Weights of a small GPT-style language model, trained from scratch on English Wikipedia: width 256, biases.
Each number is 128 + 32 x the weight over its row's rms, rounded and kept within 0 to 255. Layers, rows and columns count from 0. The size above them is the row's rms in percent of the matrix's.

# layer 2 MLP up, 1024x256, rms 0.111, rows 480-506, columns 128-255
size [100 109 106 104  95 104 114 107 103  97 102  97  99 100 105 101 104 108 102  96  90  90 107  99 106  98  95]
[[124 110 172 125 141 137 155 108 144 159 126 187 103 146 117 112  84 160 109 163 159  93 183  72 153 115 113 165  82 147 138 163  86 112 123 121  75 110 142 121 137 134 116 128 134 162 127  91 180 118  99  92 157  88 137 111 101 105 108 107 136 105 125 173 141 166  77  85 174 128  86  82  87 164  79 112 206 157 121 150 159 149 134 113  90 171 170 113  97 184  64 123 121 137 121 172 100 144 106 144 129 135 115 173 122 167  83 135 108  99 170  99 130 152 186 180 146 143 143 113 145  92  81 174 153 146 125  95]
 [165 111  89 117  71 157  87  93  96 149 135 173 101 146 172  99  77  94 141 160 125 109 166 155 179 114 118  58 152 136 138 173 155 116 133 100 146 167  97  89  58 105 127 157 175 156 143  63  91 180  76 155 105 107  96 112 121 107 175 141 154  67 116 146 164 173 155  45  82 138 108  97 107 156 188 121 116 131 144 113 127 153 112 110 112 150  97 144 185 125 132  77 100 129 162  95 121  97 134  95 119 164 122  89 121 142 136 173 100 135 174 120  79  93 151 146 108 169  71 146 114  93 157 150 176  73 162 139]
 [141 112 112 134  92 163  58 128  67 137 170 190 117 120 136 158 159 104 126 146 135 114 148  84 115  51 146 112 117 150 189 116 103 130  92 190 108 123  84 133  54 142 109  76 110 154 141 127 133 152 115 132  96 131  99 118 148 185 164 121 152 137 138  95 179 160 106 204 119 135  77 157 147 195 101 122 131 111 138 165 142 114 163 177  78 161 113 160 126 163 166 156 100 124 176  82 113  75  93 119 115 124 153 160  95 126 132 118 117  75 154 148 132 149 147 107 132 126 138 171 130 118 181 131 141  92  91 150]
 [152 111 150  79 117 115 136 120 132 109 103 197 159 129 106 170 144 181 129 126 155 101 129 118 150 176 112 139 127 133 141 188 125 108 116 118 101  78 127  85 107 115 148 154  98 120 143 122 154 140  85 157 142 137  67 126 124 168  85 129 138 159 135 183 120  70 129  89 116 117 140 150 121 161 127 152  89 147  95 122  97 137 119 123 164 151  76 134 135 137 108  84 121 147 125 124 162 123 119 109 153 187 168 103  74 143 181 159 184  91 208 176  88 180 155 140 144 161 145  83 132 154 101 105 107 146  69 190]
 [132 107 115 197 123 158 170 166 104 130 131  85  90 182 125 155  84 159 119 114 148 132 126 108 105  95 142  93 127 124 122 137 146 112  99 142 105 123  99 102  86 149 108 136 169 100 136 136 129 167  77  96  94  68 140 124 105  96  91  84  93 173 165 167 180 135 143 141  98 143 165 197 134 133 127  91 138 111 176  65 105 179 156 151 170 179 136 131 148 152 159 162 145 130 128 140 128  97 179 115 159  61 100 185 120 126 110  64 134 131 136 119 118 161 152 163 137 108 107  44 107 141 132 131 126 151  86 119]
 [167 135 154 131 128  85 173 125 120 179 145 153 170 159 171 102 136 130 173 146 137  98 126  72  97 115 139 239 137  89  99 100 162 159 136  92 127 139 158  86 185 116 142 107 148 163 144 107 131 134 168 115 193 101 169 100 143 159 133 132 117 120 152 122  83 142 119 168 125 122 104  26 142 141  70 131 130 112  86 109 141 116 134 129 132 121  85 103 120 149  79 111 118 175 105 110 137  85 154 163 110 129  53  94 144 156 155 171 108  94 114 148 119 100 153 111 103  95  86 130 133 157  84 128 199  94  72  75]
 [126 140 147 125 163 149 147  95 109  72 174  99 145 123  97 131 106  84 188 114 132 123 162 142 174 184 108 164  91 147 140 125 149 145  97 130 161 152 112 145 125 111 157  94 108 119 164 125 144 152 142 121 134 160 175 176 160 172 167 112 133 137  91 164 176 148 155 130 163 132 128 105 124 100 131  97  97  21 128 126 126 125 140  95 170  97  43 141 163 121 132 148  63  87 144  90 144  54  57 139 167 125 139 116 165 145 151 117 237 127 121 181 113 132 140 178 191 109  72 165 132 106 148 135 160 115 117 143]
 [171  84 111 144 158 128 100 187  95 139 142 174 148 111  84 110  98 131 117 169  67 128 157  60 173  81 126 153  76 168  63 126  86 171 125 135 137 163 147 122 127  87 144 104 137  77 139 129 115 155 115 190 123 102 156 144  76 156 127  88  83 114 144 131  97 143 100  89  79 157  75 160  40  88 108 140  92 132 122 119 122  95 133 107 143  92 138 143 102 179  25 134  97  98 140 149  75 114 128 130 166 105  53 113 202 163 196 114 159 163 110 130 145 160 181 120 185 137 137 118 122  78  77  88 139 145  83 129]
 [114 180 127 102 162 107  97 183  97  77  85 174 158 142 127  80 134 136 115 113 135  99 102 194 108 198 179 102 136  49 122 183 156 151 182 148  97 131 106  73 156  89 133 110 149  80 111 123 129  91 159 154 146  42 115 129 135 114 103  95 125  88 174 131 119  84 196 141 134 109 157 143 136 103  85 127 129 139 112 140 190 187 160 153 131 133 134 129 133 130 134  96 131 152 126 153 150 144 108 175 141 149 170 112 108 132 122 139 168 164 105 147 177  82 164 159 158 131 129 138 139 161 101 115 134 188 135 129]
 [137 123  88 112 125 154 166 146  99 110 106 135 101 148 151 215  87 131 129 125 114 133 159  82  90 128 147 117  98 200 129 112  76 101 177 132 129  88  84  73 117 117 118 147 110 141 180 134 160  98 139 120 134 116 102 103 191 111 126  87 167 158 150 177 153 150 119 134 102 146 144 191 130  99  67 120  79 235 122 156 103 129 114 126  78  79 142  63 171 119 147 142  95 116 115 149 142  96 123 110  81 190 105 106  88  68 134  78 147 144  95 142 140 174 140 148  69 162 121  89 165 162 116 123 167 101 149 161]
 [ 96 204 135 102 161 131 102 129 135 114 162 186  57 138  79 152 100 117  82 147 106 165 147  72 143 164 177 159 128 118 144 184  99  98 150  93 189 172  77 156 108 107 125  34 165 129 122  65 148 142 168 124 164 141 119 142 152 123  95 111 138  96 123 178 156 132 181 136 170 129 153 118  74 108  89 158 113 126 118 143 101 124 197 115 116 138 145 120 158 177 127  96  91 147  83  64 114 114 167 177 147  54 184  82 109  75 165 101 153 139 146 147 146  96 117 115  85 162 129  86 193 115 172 159 101 143  98  96]
 [157 118 152  96 131  96 144 142 194 112  95 161 186 109 146 122 150 142 164 179 180  94  91 177  83 118 132 140 126 160 138 134 129 135 117  92 128 121 156 159 116 128 176 121 129 100 165 185 160 141 101 148 102 178 195 115  36 107 141 130 123 150  74 198 107 151 141  90 130 115 130 146  99 161  93 113 110 156 121  76 187  80 104 138 211 134 148 128 103  81 108 107 121 100 105 129 155  95  70 129 130 146 103 129 137 141 149  77 140 160 141 135 172  89 137 108 131 144 111  96 119  73 135  93 143 152 109 179]
 [140 145 141 186 142 172 161 134 110 110 105 119 118  98  97 114 116 110 144 155 140  99 123 153  94 170 125 186 108  57 145 178 134 160 122 117  97 153 182  95 123  95 156 122 120 114 108 149  92 167 106 128  82  89 121 126 134  85 121 145 136 163 136 110 132 114 109 150 134 141 136 106 112 114 132 106 196 121 162 104 166 140  76 173 148 182 113  86 136 131 157 142 162 105  67 146 162  45  90 168 162 145 160 162 117 137 140 173 125 158 172 141 168  80 134 165 132 154  93 152 155 121 155 145 147 131 101 157]
 [134  50 123  99 161 140 150  80 106  93 139 176 148 179 166 128  78 131 203 150 162 130 183 109 155 132  93 100  64 104  82 116 161 170  88  42 130  62 170 158 158 124 141 135  88 101 145 128 121  73 159 157 184 111  94 121  96 116 135 119 101 164 121  85 162  99 116 104 188 171 187 145 143 162  94 147 115  71 109 162 155 123 121 131 127 118  65 193  92 118  78  96 150  57 137 145 135 146 137  90 124 137 144 159 144 155 132  95  97 166 164 131 157 116 173  93 126 141  61 121 120  77 184  50 181 135 143 138]
 [ 65 131 214 110 124 138 185 105 134 136 118 132 107  60 123 147 127  91 182  96 144  98 125  83 169 148 109 139 115  96 171 129 178  79 131  98  81   7 119  77 107  90 151  90 132 133  95 117 140 132 145  70 134 132 118 164 122 142 134  95  91 111  90 134 156  84 119 119 144  79 123 120 153 167 115 176 161 144 139  49 141 109  83 126 118 126 215 112 151 150 142  75 100 136 153 139 123 142 107  97 133 143 102 169 103 153 111  97 127 199 122 153 182 107 162 125 156 147 162 144 140 134 147 128 127 125 133 118]
 [ 96 137 193 148 121 155 168 165 147 101 173 106 125 153 113 115 140 192 111 183 134 159 192 114  92  70 130 151 132 101 120  54 158 147 125  82 136 125 131  94 180  53 168 104 137  99 156 134 115 112 123 123 149 121 144 125  82 109 132 151 120 144 169 103 129 172 113 181 156 159 128 116 147 119 128  85 179  98 107 143 146 104 111 144 146  44 102 161  71 126 127  93 124  73 138  71 116 151 121 109 111  76 162 139 136 176 172 135 120 102 122 118 144  70 151  81 129 147 162 149 140 159  94 113 145 127 124 113]
 [124 125 175 124 106  94 175 150 124  69 139 107 143 149 101 136 138 134 118 186 167 156 129  82 146 192 119 110  99 157 102 185 128 132  89 154 170 118 162 169  34  89 143 138 190 104  94 149 191 160 118 193 122 102 176 142 153 160 161 108 124  93 154 123 125 118 130  77 125 195 139 126 113 136 106 138 134 104 168  97 129 140 164 176 152 177 106 148 104 154 111  99 126  86 118 105 142  84 126 144 104  83 154 165 120 155 126 155 142  92 164 136 168 148 151 190 117 154 122 121 148 102 150 136  68 194 111 114]
 [152 151 109  85  87 145 110 162 124  80 117 202 109 189 132 121 142 154  90 116 144 112 119 115 130 130 194 134 124 181 136  76 110  78 118 172 121 178 116  66 118  99 159 147 133 144 155 100  34 145  51  89 181 100 113  78 165  90 120  80 109 135  92 144 146 137 132 151 126  97 106 130 115 100 128 189 125 125 105 117 171 180 142  49 114  37 143 134 101 146  35  90 120 114 119 100  84 112 172  88 152 151 132 171 140  81 163  72 152  80 159 196 141 176 145 157 107 124 124 148  71  89 140  86 148 100 135 165]
 [ 92 155 118 127 141  84 140 152 125 124 122 119 126 149 148  89 101 138  68 156 111 144 166 182  69 139 143 144 133 100 160 162  74 101 152 115 189 141 118 124 141 163  96 150  98 142 150  50  72 118  98  66 143 118 126 120 162 120 167 144 147 177 127  94 153 131 120 108  95 167 168 152 141  65  82 130  99 166 105 178 140 154 134 108 156 143 148 163 123 129 125 110 129 169 139 195 100 194 138 163 111 131 129 134 133 154 119  84 142 136 125 135 183 161 134 147 132 157 162 131 154  80 141 149  49  80  71 138]
 [154 129 142  56 173 120 127 101 131 131 117 133 103  85 141 108  70 115 136  92 143 135 150 207 118 126 132 148 165 186 174  93 113 111 111 146 105 170 123  49 134 104  95 172 149 142 158 128 175 104 129  82 183 154  86  80  95  90 120 122  66 144 186 156 162 173 109 173 142 103 117 155 154 153 129 107 137 111 104 121 126 105 100 112 103 114 127 171  99 172 136 181 159 148 193 181 186  43  80 134 114  79 111  87 109 141 109 129 146 143 160 139 121 125 133 144 164 103 132 168 109 171 140 147 164 127 178 120]
 [152 162 137  86 170 126 110 157 147 162 188 105 147 117 117 164 117 110 124 125 106  75 157 190  51 115 107 116 127 143 101 182 145  92 169 134  91 137 109 155  97  98 153 144 164  75 148  89 114 179 146 146 174 109 143 175 124  88 104 174 147 129 128 123 170 153  98 135 106  94 127 118 155 117 159 114 133 162 111 106 160 125 151 127 175 103 147 144 129 144 144 123 202 158 100 150 144 123 103 156 202  68 110  75 130 108  82 167 176 113  62  89 104 140  96 148  93 109 119  68  96 122 104 143  91 131 166 115]
 [129  88 115 119 111 109 155 167 156 170 129  82 116 103  85 146 138  85 102 105  96 150 120 151 102 107 175 142  97 101 133 177 159 133 161 102  71 165 137 102 211 142 152 106 107 187 115 130  99 138 122 131 152 136 103 160 105 118 146 127  92 124 200 119 177 202 150 112 127 138 107 153 113 126  93 139 191 179 137 181 151 113 128 194 145 157 117 171 125 168 133 131  87 168  98  87 142  86 124 132 138 172  92 131 135  39  78  88 146 133  81 119 136 137  96 168 180 128 137 133 169 113  81 104 123 107 111 129]
 [100 130 159 119 125 153 134 184  56 130 116 155 135  95  78 134 117 154 184 169 140 100 138 147 181 127 107 151 140 138 134 166  97 140 168  81 109 127 114  99 107 162 126 124 170  99 136 147 121 124 117 144  81 173 107 168 137 134  99 135  88 145 149 148 193 144 168 113  88  64  78 182  96 105  97 118 125  82 198 115 169 101 126 146 151  89 141 110  95 129 113  90 157 105  63 105 154 100 132  68 129 163 123 138  94 134 147  54 125 128 112 161  98 137 137  81 147 179 178 160 129 150 157  98 110  86  99 124]
 [136 170  90  98 163  80 144  80 111 139 108  86 186 104 150 105 130 129 137  69 105 163 100 169 143 114 126 151 126  72 108 105  91 132 173 108  88 119 129 110 157 107 136 110 144 147  84 108 116 118 134 113 171 117 185 124 131 138 164  71 137  46 129 157 156 156 129  92 127 125 106  94  99  95 105  97 153 127 133 117 153 158 142 139 131  97 146 125 166  61 115 117 120 131  89 136 120  44 156  88 168 132 105  63 124 147 171 117 156 149 103 117  85 175 121 125  98 108 121 124 193 115  89  98 151 159  86 127]
 [137 105 200 105 197 111 173 113 178 124  80  96 132 137 159 105  80  52 125 109 128  71 166 148 133  87 102  84 149 166  66  71 131  92 131 124 206 130 152  73 123  76 113 128 176 115 144 192 139 138 117 133 111 130 154 152 103 104 138 136 191 140 141 130 183 108 174 136  95 152  98 157 165 125 160  70 157 141 144 118 162 158 107  86  99 163 114 140 142 124 133 189 130  74  99 146  74 138 134 101 100 180  95 113 131 181 128  82 142 149 152 146 112 125  94 139 177 117 155 152 100 109 121 122 120 131 106 135]
 [ 82 151 173 136 131 161 159 120 133 151 139 169 127 117 127 128  67  78 165 137 131 136 160 142 100 111 141 100 128 102 134 123 108  74 129  90 139 143 145 127 144 135 164  76 162 123 192  96 116 147 104 168 207 166 160 184 165 135  90 134  62 119 118  93 108 148 134 111 118 146 119 143 152  60 131 121 121 172 153 214 137 110 172 126  91 121 134 135 104 139 152  94  81 147 124 112 121 130 158 166 134 134  65 174 110  68 146 175  96 105 139 130 132 155 108 119 112 101 135 116 108 152 172 207  67 105 148 149]
 [123 115 106 100 110 139 175 118 126 190 100 148 103 185 122 125 146 145  91 107 177 100 146 156  82 168 146 117 160  92 137 128 150 108 155 111 129 147 104 141  74 147 130 166  89  58 120 166 147  78 136 165 174 150  72 131 135 113  96 122 134 175 192 133 158 138  74 200 174 184  68 132 106  78 114 109 115 117 131 189 164 126  94 157 109  97  45 150  59 141 129 149 118 202 127 114 157 115 174 122 135 134 114 156 156 122 165 161 131 105 172 166 103 105 131 178 128 187 138 132  57  90 121 139 134 128  85  81]]
# layer 2 MLP down (transposed), 1024x256, rms 0.113, rows 480-506, columns 128-255
size [ 96 121 108 114  98 102 116 106  99  96 106 100  98 106 101  98 115 105 102  92  83  93 103 100 109  97  93]
[[121 130  59 147  82  96 169 132  50 129  77 107 125 147 109 138 137  56 102 139 145  72  36 103 130 110 151 173 138 175  94 105 172 133 135 109 154 106  81 113 106 155 125 166 134 133 100 196  89  78 109 110 149  87 138  77 160 163 139 186 135 138 137  56  97 126 177 170 128 140 198 171 110  88 135 111  97 109 170 107 153 161 160 123 133 164 124  95 120 129 162 140  73 168 175 133 172 161 119 109 143 135 139  93 120 157 175 160  82 155 123 117 166 100 128  82 120 163 134 124 100 166  97 103 101 123 138  85]
 [ 71 133 150 123 156 121 171 141 142 108  95  72 138  97  88 140  52 179 143 136 166 104 111  63 145 151  75 118 179 104 113 135 126 155  95 159 145 197 170 173  77  90 205 124 132 148  54 151 149 110  99 173 120 165 108 119 139 147 138 114 177 145 113 131 143  98 136 130 118 129  86 159 113  69 140  87 132 119 130 149  65 165 133 153 140 166  67  94 129 151  67 112 131 161 159 128 127 127 150 150 132 157 128  54 175  85 155  88 111 131 136 143 102 122 149 112  87 140 128 111 118 119 133 105 119 103 144 151]
 [185 101 147 127  98 157 158 136 124 187 127 170 131 112 219 121 115 110 137  93 144 122  65 108  94 121 147 155 140 167  95  79  93 108 104 135 103  67 168  98 122 153 114  98 153 126 132 102 116 171 131  49 143 129 167 107 174 116  92 139 166  86 135 129 157 178 127 135 190 147 191 141 108 102 125 154 130 179 113  55 137 151 104 177 113 105 140 143 131 186  60 178 169 109 109  76  68 118 158 155  97 149 148 172 133  92 129 114 141 104 116  72 140 113  87 140 114 104 104 138 127 143 120 151 100 126 154 158]
 [163 134  91 136 139  59 178 138 137  71 125 135  69 125  33 136 156 115 136 130 116 113 117 136  94 115 112 124 119 154  73 158  94 159  91  92 138 109 121 122  71 106 119 168  97  14 136 127 148 102 159 109 111 171 126 117 130 110 158 141 172 178 170 129 130 149 123 167 143 117 115 174 154 143 139 132 155 100 113 102 124 101 157 134 158 120  90 143  93  74 132  98 107 159 119 103 130 109 113 111  97 156  75  72 132 106 179 111 127  93 115  91 160 141  91 109  94 114 139 105 101 122 116 111 175 146 137 135]
 [168  80 177 136  89 122 162 202 144 116 127 146 133 145 137 145 134 179 149  83 136 157 152 102 127 124  96 169  95 133 117 114 147 177 235 132 130 108 117 136 139 160  61 143 179 137  52 169 127 124  79  77 129 207 170 137 157 102 165 127 175 166 152 142  64 165 110 164 128 148 133 149 137  80 128  89  80 128 131 102 113 211 101 182 101 144 139 189 184 101 156  86 149 123 115 128 165 101  97 152 112  73 114 128 181 165 188  97 120 145  58  94 127 138 176 153 143 170 118 194  72 131 132 136 146 112 136 125]
 [115 179  96  73 118 124 110 134 141 108  94 155  79 132 121 141  93 140 141 158 111 127 129 160  94 140 138 112 125 158 198 127 118  61  71 139 103 109  82 133 108 152 158 127 120 136  61 109 122 129  93 171 172 105 165 101 191 103 105 166 131  86 172 119 169 131  71 145 131 120 133 158 159  56 140  87 133 171 117 109 135 171 114 156  80 125 172 104 154 150 142 111 102 146 101  97 140 138 145 169  94 157  94  77 160 146 162 100 167 126 147 193  91 170 213 117  99  93 113 191 166 151 117 148 167 115 117 108]
 [123 135 152 113 135 154 133 191 127  98 161 145 127 185 137 121  55 164 176  91 156 160 113 140 165 201 132  97  90 120 136 146  98 125 108 159 168 154 114 118 134 157 182 147 111  97 174 154 161 120 183 168 157 106 147  89 167 130 143 132 141 114  89 124 163 118  91 116 131 170 123 118 116  84  83 107 115  84 142 148 104 142  97 163 120 147  65  97 173 133  98 141  84 115 154  52 109 126  64 168 128 137 125  89 170 202  78 120 221  63 129 158 157 123  91 106  72  81 122  99 107 100 154  83  95  59 128 147]
 [149 128 133 131 143 127 117 150 143  59 191 123 204 136 108 115 167 119 121 149 160 178 124 118 161 143 166 167 115 109 123 130  86  83 115  96  96  95 185 154 182 119 103 169  93 131 113 156  92 118 152 161 103 161 160 171 101 112 119 123 137 134 133  85 127 141 164  84 107 181 128 124 176  83 138 103 151 121 159 123  47 132 109 164 127 158 115 163 161 132 160 117  98  82  99 159 124 175 139 106 159 120 195 158 132  98 132 123 135 150  58 205 137 110 128 146 134 164 108 113 143 133 155 135  80 108 152 155]
 [195 124 142 147 136 105 145 121 205  91 120 124 174 123 145 116 111 196 166 125 119 134 105 196  86 129 144 130  85 142 137 140  84 116 126 176  95 199 107  97 117 111 159 112  55 101 150 148 177 126 141 100 205 112 110  73 133  92 146 148 127  82 174 112  78 129 195 142  89 110 108 168 148 131  98 137 117  84  97 162 144 144 176 133 140 181 132 141 131 128 169  97 153 150 136 112  77 110 128  86 174 102  95  94 119 166  82 185  92  72 134  89  67 143 124 170 113 105 100 113 164 133 133  80 138 126 118 140]
 [115  73 117  97 228 175 180 175 140 109  81 109 194  90 127  85 157 147 193 124 139  86 118 177 161 141  88 118  82 171 120 170 136 120 117 120  88 130  84 119 191 169 157 208 122 121  79 154 113  61 185 117 122 125  98 156 143 120 116 119 107  91 134 139 140 108  99  94 172 117 107  98 118 122 107 140 179 103 141 123 133 153 192 124  74 117 150  89 149  78 146 115 202 125  82 171  98 105 130 131 135 141  67 178 216 158 177 165 131 136 158 128 124 120 138 134 105 126 115 159 154 115 154 123 142 154 163 175]
 [118 120 101  81 189 110 157 143 126 125 144  91 161 130 144 145 160  80 146 100 115 164 111 144  87 132 103 157 130 134 184 139 131  87  84 125 134 180 174 133 162 106 133 123 146 117 112 176 160  66 162 185 121 100 128 123 129 122 157 173 104 180 119 141  49 176 119 171 137  81 135 132 146 131 183  88 144  90 170 117 104 158 131 166 134 149  95 136 129 145 157 135 132 166 181 164  78 111  72  88 141 107 160 167 167 112 182 168 217 133  99 139 104  93 123 144 111 141 132 170 106  53 211 112 158 126  25 137]
 [117 129  91 163 125  81 136 100 154 135  65 135 172 173 165  50 104 100 117 105 124 168 113 144 135  66  90 110 116 117 124 163 173 105 193 105 150 166 123 128 116 138 111 155 150 135 154 150  50 118  73 183 108  97 131  97 116  49 113  99 107 186 149 111 116 168 121  95 134 163 102 125 129 172 125 139  65 122 140 200 122 141  88  74 102 128  99 128 130  51 178  85 144 122 120  53 127  95  99 121  63 121  63 148 130 121 142 126 150 159 121 143 150 138 103 157 134 167 167 109 145 133 170 140 156 142 141 176]
 [171 122 108 142 105  78 110 141 138 125 137 141 100 161  46  87 170 147 130 122  93  96 104 178 129  56 109 142  98 180 185 101  85 121 126 175 160 157 166 138 191 158 125 118 152 164 132 105 121  83  74 104 118 174 161 172 138  83 143 148  88 147 141 118 155 130 142 117  92 143 147 142  70  85  98 140 163 125  88 156 112 160 121 137 127  65 148 144 110 101 168 182 151 135 119 119  77 148  97 146 148  50 146 176  78 138 115 152 103 183  86 109 107 128 116 135 149  95 155 114 141 160 101 125 180  98 123 132]
 [ 81 175  96 121 118  91  88  87 185 150 143 161 157 102 101 172 149 131 159 114 111  95 178 108 158 135 107 147  68 158  36  98 143 131  96 161 101 155 141 137  94  98 130 119 148 109 100 145 113 105  84 144 140  65 116 128 180 119 134 129 147  74 125 113 139 137 130 132 155 136 222  82 137 173 152 124 119 205 117 129  96 131 169 123 134 115  99 107  92 125 129 127 143 141  92 108 170 105 124 169 204 161 109 129 131  65 113 156 127  77 120  73  74 172 176 155 200 116  99  93 151 186 146 142 111 147 155 125]
 [100 121 163  66 142  92 145 161 124  70 184 109 168 168 111 183 109  93 134 155 137  87 139 136 124 116 199 132 190 150 102 109  74 158  75 105 100 197 154 115  79 123 136 142  80 164 131 119 129 131  98 114  73 143  82 136 155 168 112 146 138 151 106  72 145 149 148 118 139 102  86  72 121  94 136 107 133 151 154 135 180  61  98 133 116 115  89 129 100  62 144  69 169 144 113 143 151 104 107 140 114 103 162 116 164 133 111 103  98 145 108 138  80 107 166 119  93 121 183 198 112  92  83  81 134  86  82 134]
 [ 92  58 130 168 159 140  82 146 155 126 142  83  77 197 142 123  73 191 134 151 131 133 160 139  93 117 122 141 170 125 132 154 123 116  80 149 190 144  38 102 149 128 111  94 147 176 132 117 154 144 147 148 161 113 156 159 101 128 130 130 137 143 116 102 118 167 166 137 142 104 182 164 151 100  67 134  83 113 106 189 152 157 170 164 112 122 139 188 126 136 187 138 131  85  81 147 119  85 135  81 105 121 107 114 227 166 146 178 185 129 179 135  79 147 215 113 122  90  96 129 167 120 100 157 108 161 140 149]
 [126 104 115  85 143 137 157 113  77 168 138 156 103 152 112 171 145 175  77 150 138 118 119  75  75 107 134  57  91 145  85 121 139 134 113 188 155  97 133 132  94  94 124 120 163 100 120 181 115 172 145 138 122 135 156 153 193 132 172 147 170  68 106 166  88 132  85 144 107 148  98 181 118 147 196 108 127 109 171  81 147  89 152 176  96 118 102 107 110 143 128 127 146 143 124 133  88 123 125  94 126  59 140  81 125 130 170  76 105 121 128 147 143  79 186 123 127 111 159 160 131 146  88 160 135 138 116 155]
 [157 115 165 113 158 134  99 133 138 103 103 148  82 131 136 116 139 111 133 131 153 112 117 102 220 146 101 137 110 169 120 104 134 140 150 158 139 194 128 179 140 118 115 105 111 150 156 121  66 147  70 106 173 100  96  85 170 120 127  69 156 122 112 125 128 139  74 180  67 166  85 117  70 137 135  90  66 120 112 146 166 156 136  88  71  78 146 147 123 148  97 124 106 152  96 124 101 153 164  98 148 109 153  89 149 176 108 149 128 126 142 177 134 148 203  98 119 108 164 178 114  90 159 110 177 164 175 124]
 [159 119 125 169 128  40 111 166 113 145 195  59  76 147 136 166  87 148 145 107 146 111 194  73 149 170  81 103 160 183 146 107 148 130 164 166 156 116 139 144 143 142  94 142 137 139 145 131 122  93 100 125 137 152 118  98 153 103 106 157 142 116 142 120 123 166 134 122 103 118 167  82 125 139 190 127  75  95 142 146 120 164 129   0  80 152 157  98  93  65 112  96 163 131 139 162  65 127 130  92 146  63 161 161 123 151 108 153 113  86 168 118  96 106 126 168 110 144  94 164 161 137 147 140 118 105 196 106]
 [103 148 179 179 123 185 101  65 114  91  92 162 153 154 125 134 133  90  80 122 125 192 157 110  86 191  99 139  85 105 130 147 128 151  92 167 107 115  81 142  82 151 110 165 143 144  96 131 115 145 135 160  69  92 160 123 143 158  53 116  92 117 118 129 111 107 111  98  90 162 150  89 147 165 142 127 117 135 135 180  85 133 129 136 100 144  66  51 190 134  96 145 138 130  99 124 166 158 120 140  89 130 125 130 100 142 121  98 106  93  96 192 137 111 119 156 124  81  86 113 104 121 138 184 139  93 127  73]
 [147 100 124  82 139 128 163 144 158 133 110 107  90 149 130 138 129  97 124 139 104 159 124  66 151 154  85 162 175 129  68  92  76 143 139 163 150 126 154 148 156 110 109 164 146  89  90 109 162 106 118 192 102 209 171 120 158 163 177 104 135 140 120 124 144 158 119 152 181 143 112 119 101 196 114 157  97  88 103 119 106 154  76 141 136 165  81  62  72  85 187 122 164 130 157 121 108  88 113  88 133 136 125 142 187 165 114 132  69  74 146 154 139  94 132 144 164 128  64 190 145 123 171 109  95 105 154 153]
 [162 124 159 116 156 119  83 148 192 111 127 154 201 105 141  94 135  81 200 108 129 108 171 126 115 161 114 183 155 216 143  78 144 114 118 122 123 146  83 130 105 127 155 129 154 143  92 177 134 106 107  84  97 126 129 165 153  53  70 129 167 140 154 192  97 134 122 115  54 145 119 108 124 119 171 116 105  97 192 148  98 137 140 138 120 108 121 117 145  84 125 149 119 122 138 150 174 124  89 162 145 100 213 152 187 158 127 158  99 100 139 138 121  91 152 139 111 108  99 127 125  97 141 177 137 156 112 121]
 [ 92  93 114 138 158 159 139 113 116  58 107 185 121 139 108 112  95 110 103 105 106 167 163 168 135 172 107 139 172 169 152 119 190 106 127  57 123 129  89 148 132 136 118  80 106  80 186 111 124 131 164 126 123 164 104 126 168 113 120 143 164 137 123 193 120 131  62  84 167 164 124 166 132 175  70 122 178 165 129 193 103 118 108  82  50 146  98 112 183  93 181 163  97 171 146 106 179 127 142 135 121  98  98 140 197 120 135 117  98 107 139 109 135 181 111 180 178 149 131  84  60 128  95 114 105 143  92 113]
 [ 96 169 126 109  75 154 123  98 109  65  74  57 182 111 134 105 108 136 176  95 108 134 150 147 124 123 125 125 129 127 104 166 184  97 113 131 209 102  85 123  84 131 162 137 139 121  54 152 169  73  97 171  94 111 102 126  50 125 127 169 134  84 139 128 122  79 110 165 114 110  62 176 161 166 129 180 136  90 103 115 107 103 165 131 117 116 162 150 103 116 150 137 136 144  87 111  89 106 122 153 102  97  85 113 137 147 139  78 180 113 148 143  70 149 126 120 135 138 112 184 109 176 163 135 115 133  94 129]
 [158  95  96 145 174 137 195 136  87 119 112  96 143 162 138  83  74  93 131  97 134 117 170  75 176 141 105 112  73 113  80 149 158 165 159 141 131 118 126 109 112 119 151  92 154 154 136 168  99  69 132 163 138 121 106 130  77 104 203 126 120 118 163 135 106 105 135 167 131 136 172 141  86 123 167  82 171 139 153 163 141  95  97 119 112  77 152 112  86  82 195 130 187  90 143 132 123 131 168 104 149 184 109 163 111 137  97 161 145 149 119 152  79 123  70 133 123 142 114 121 116  63 127 163 178 214 182  98]
 [162 115 118 116  78 104 146 216 120 146 176 127 134 111 159 116  77 137 183 120 168 186 164  88 174 122 156 143 166 148 166  96 105  71 169 196 129 102  93 114 185 158 156 144 152 119 160 208 122 131 175 134 181 175 187 143 177 133  75 161  77 112  77  61 102  96 119 144 178 102 150 114 174 159 143  67 124 114 125 117 129 181 130 107  92 120 150 132 147 116 133 115  66 122 160  96 112 128 163 116 167 177 118  97 149 110 161 144 156 156 154 119 111 177 134 136  95 168 103 110  91  95 146 161 148 164  88 115]
 [137 138  60 155  98 157 173  82 114 146 115 186 101 120 144 176  91 126  99 119 166 138 100 143 152 132 134 142 181 132  74 135 180  75  86 161 158 121  86 136  91 135  62 108 110 193 126 133 136 120  78 209  84 146  78 112 179  93  87  66  98 138 110 124  97 170 120  97  98 158 181 129 136 109 159 137  51 127 100  80 146 120 126 131 107 180 181 129 115 126 183 123 166 125 110 131 168 116 134 137 116 149 150 128 103 111 113 185  86 156 186 157 135 127 157 153 176 151 156 130  96 144 121 155 154 145 146 112]]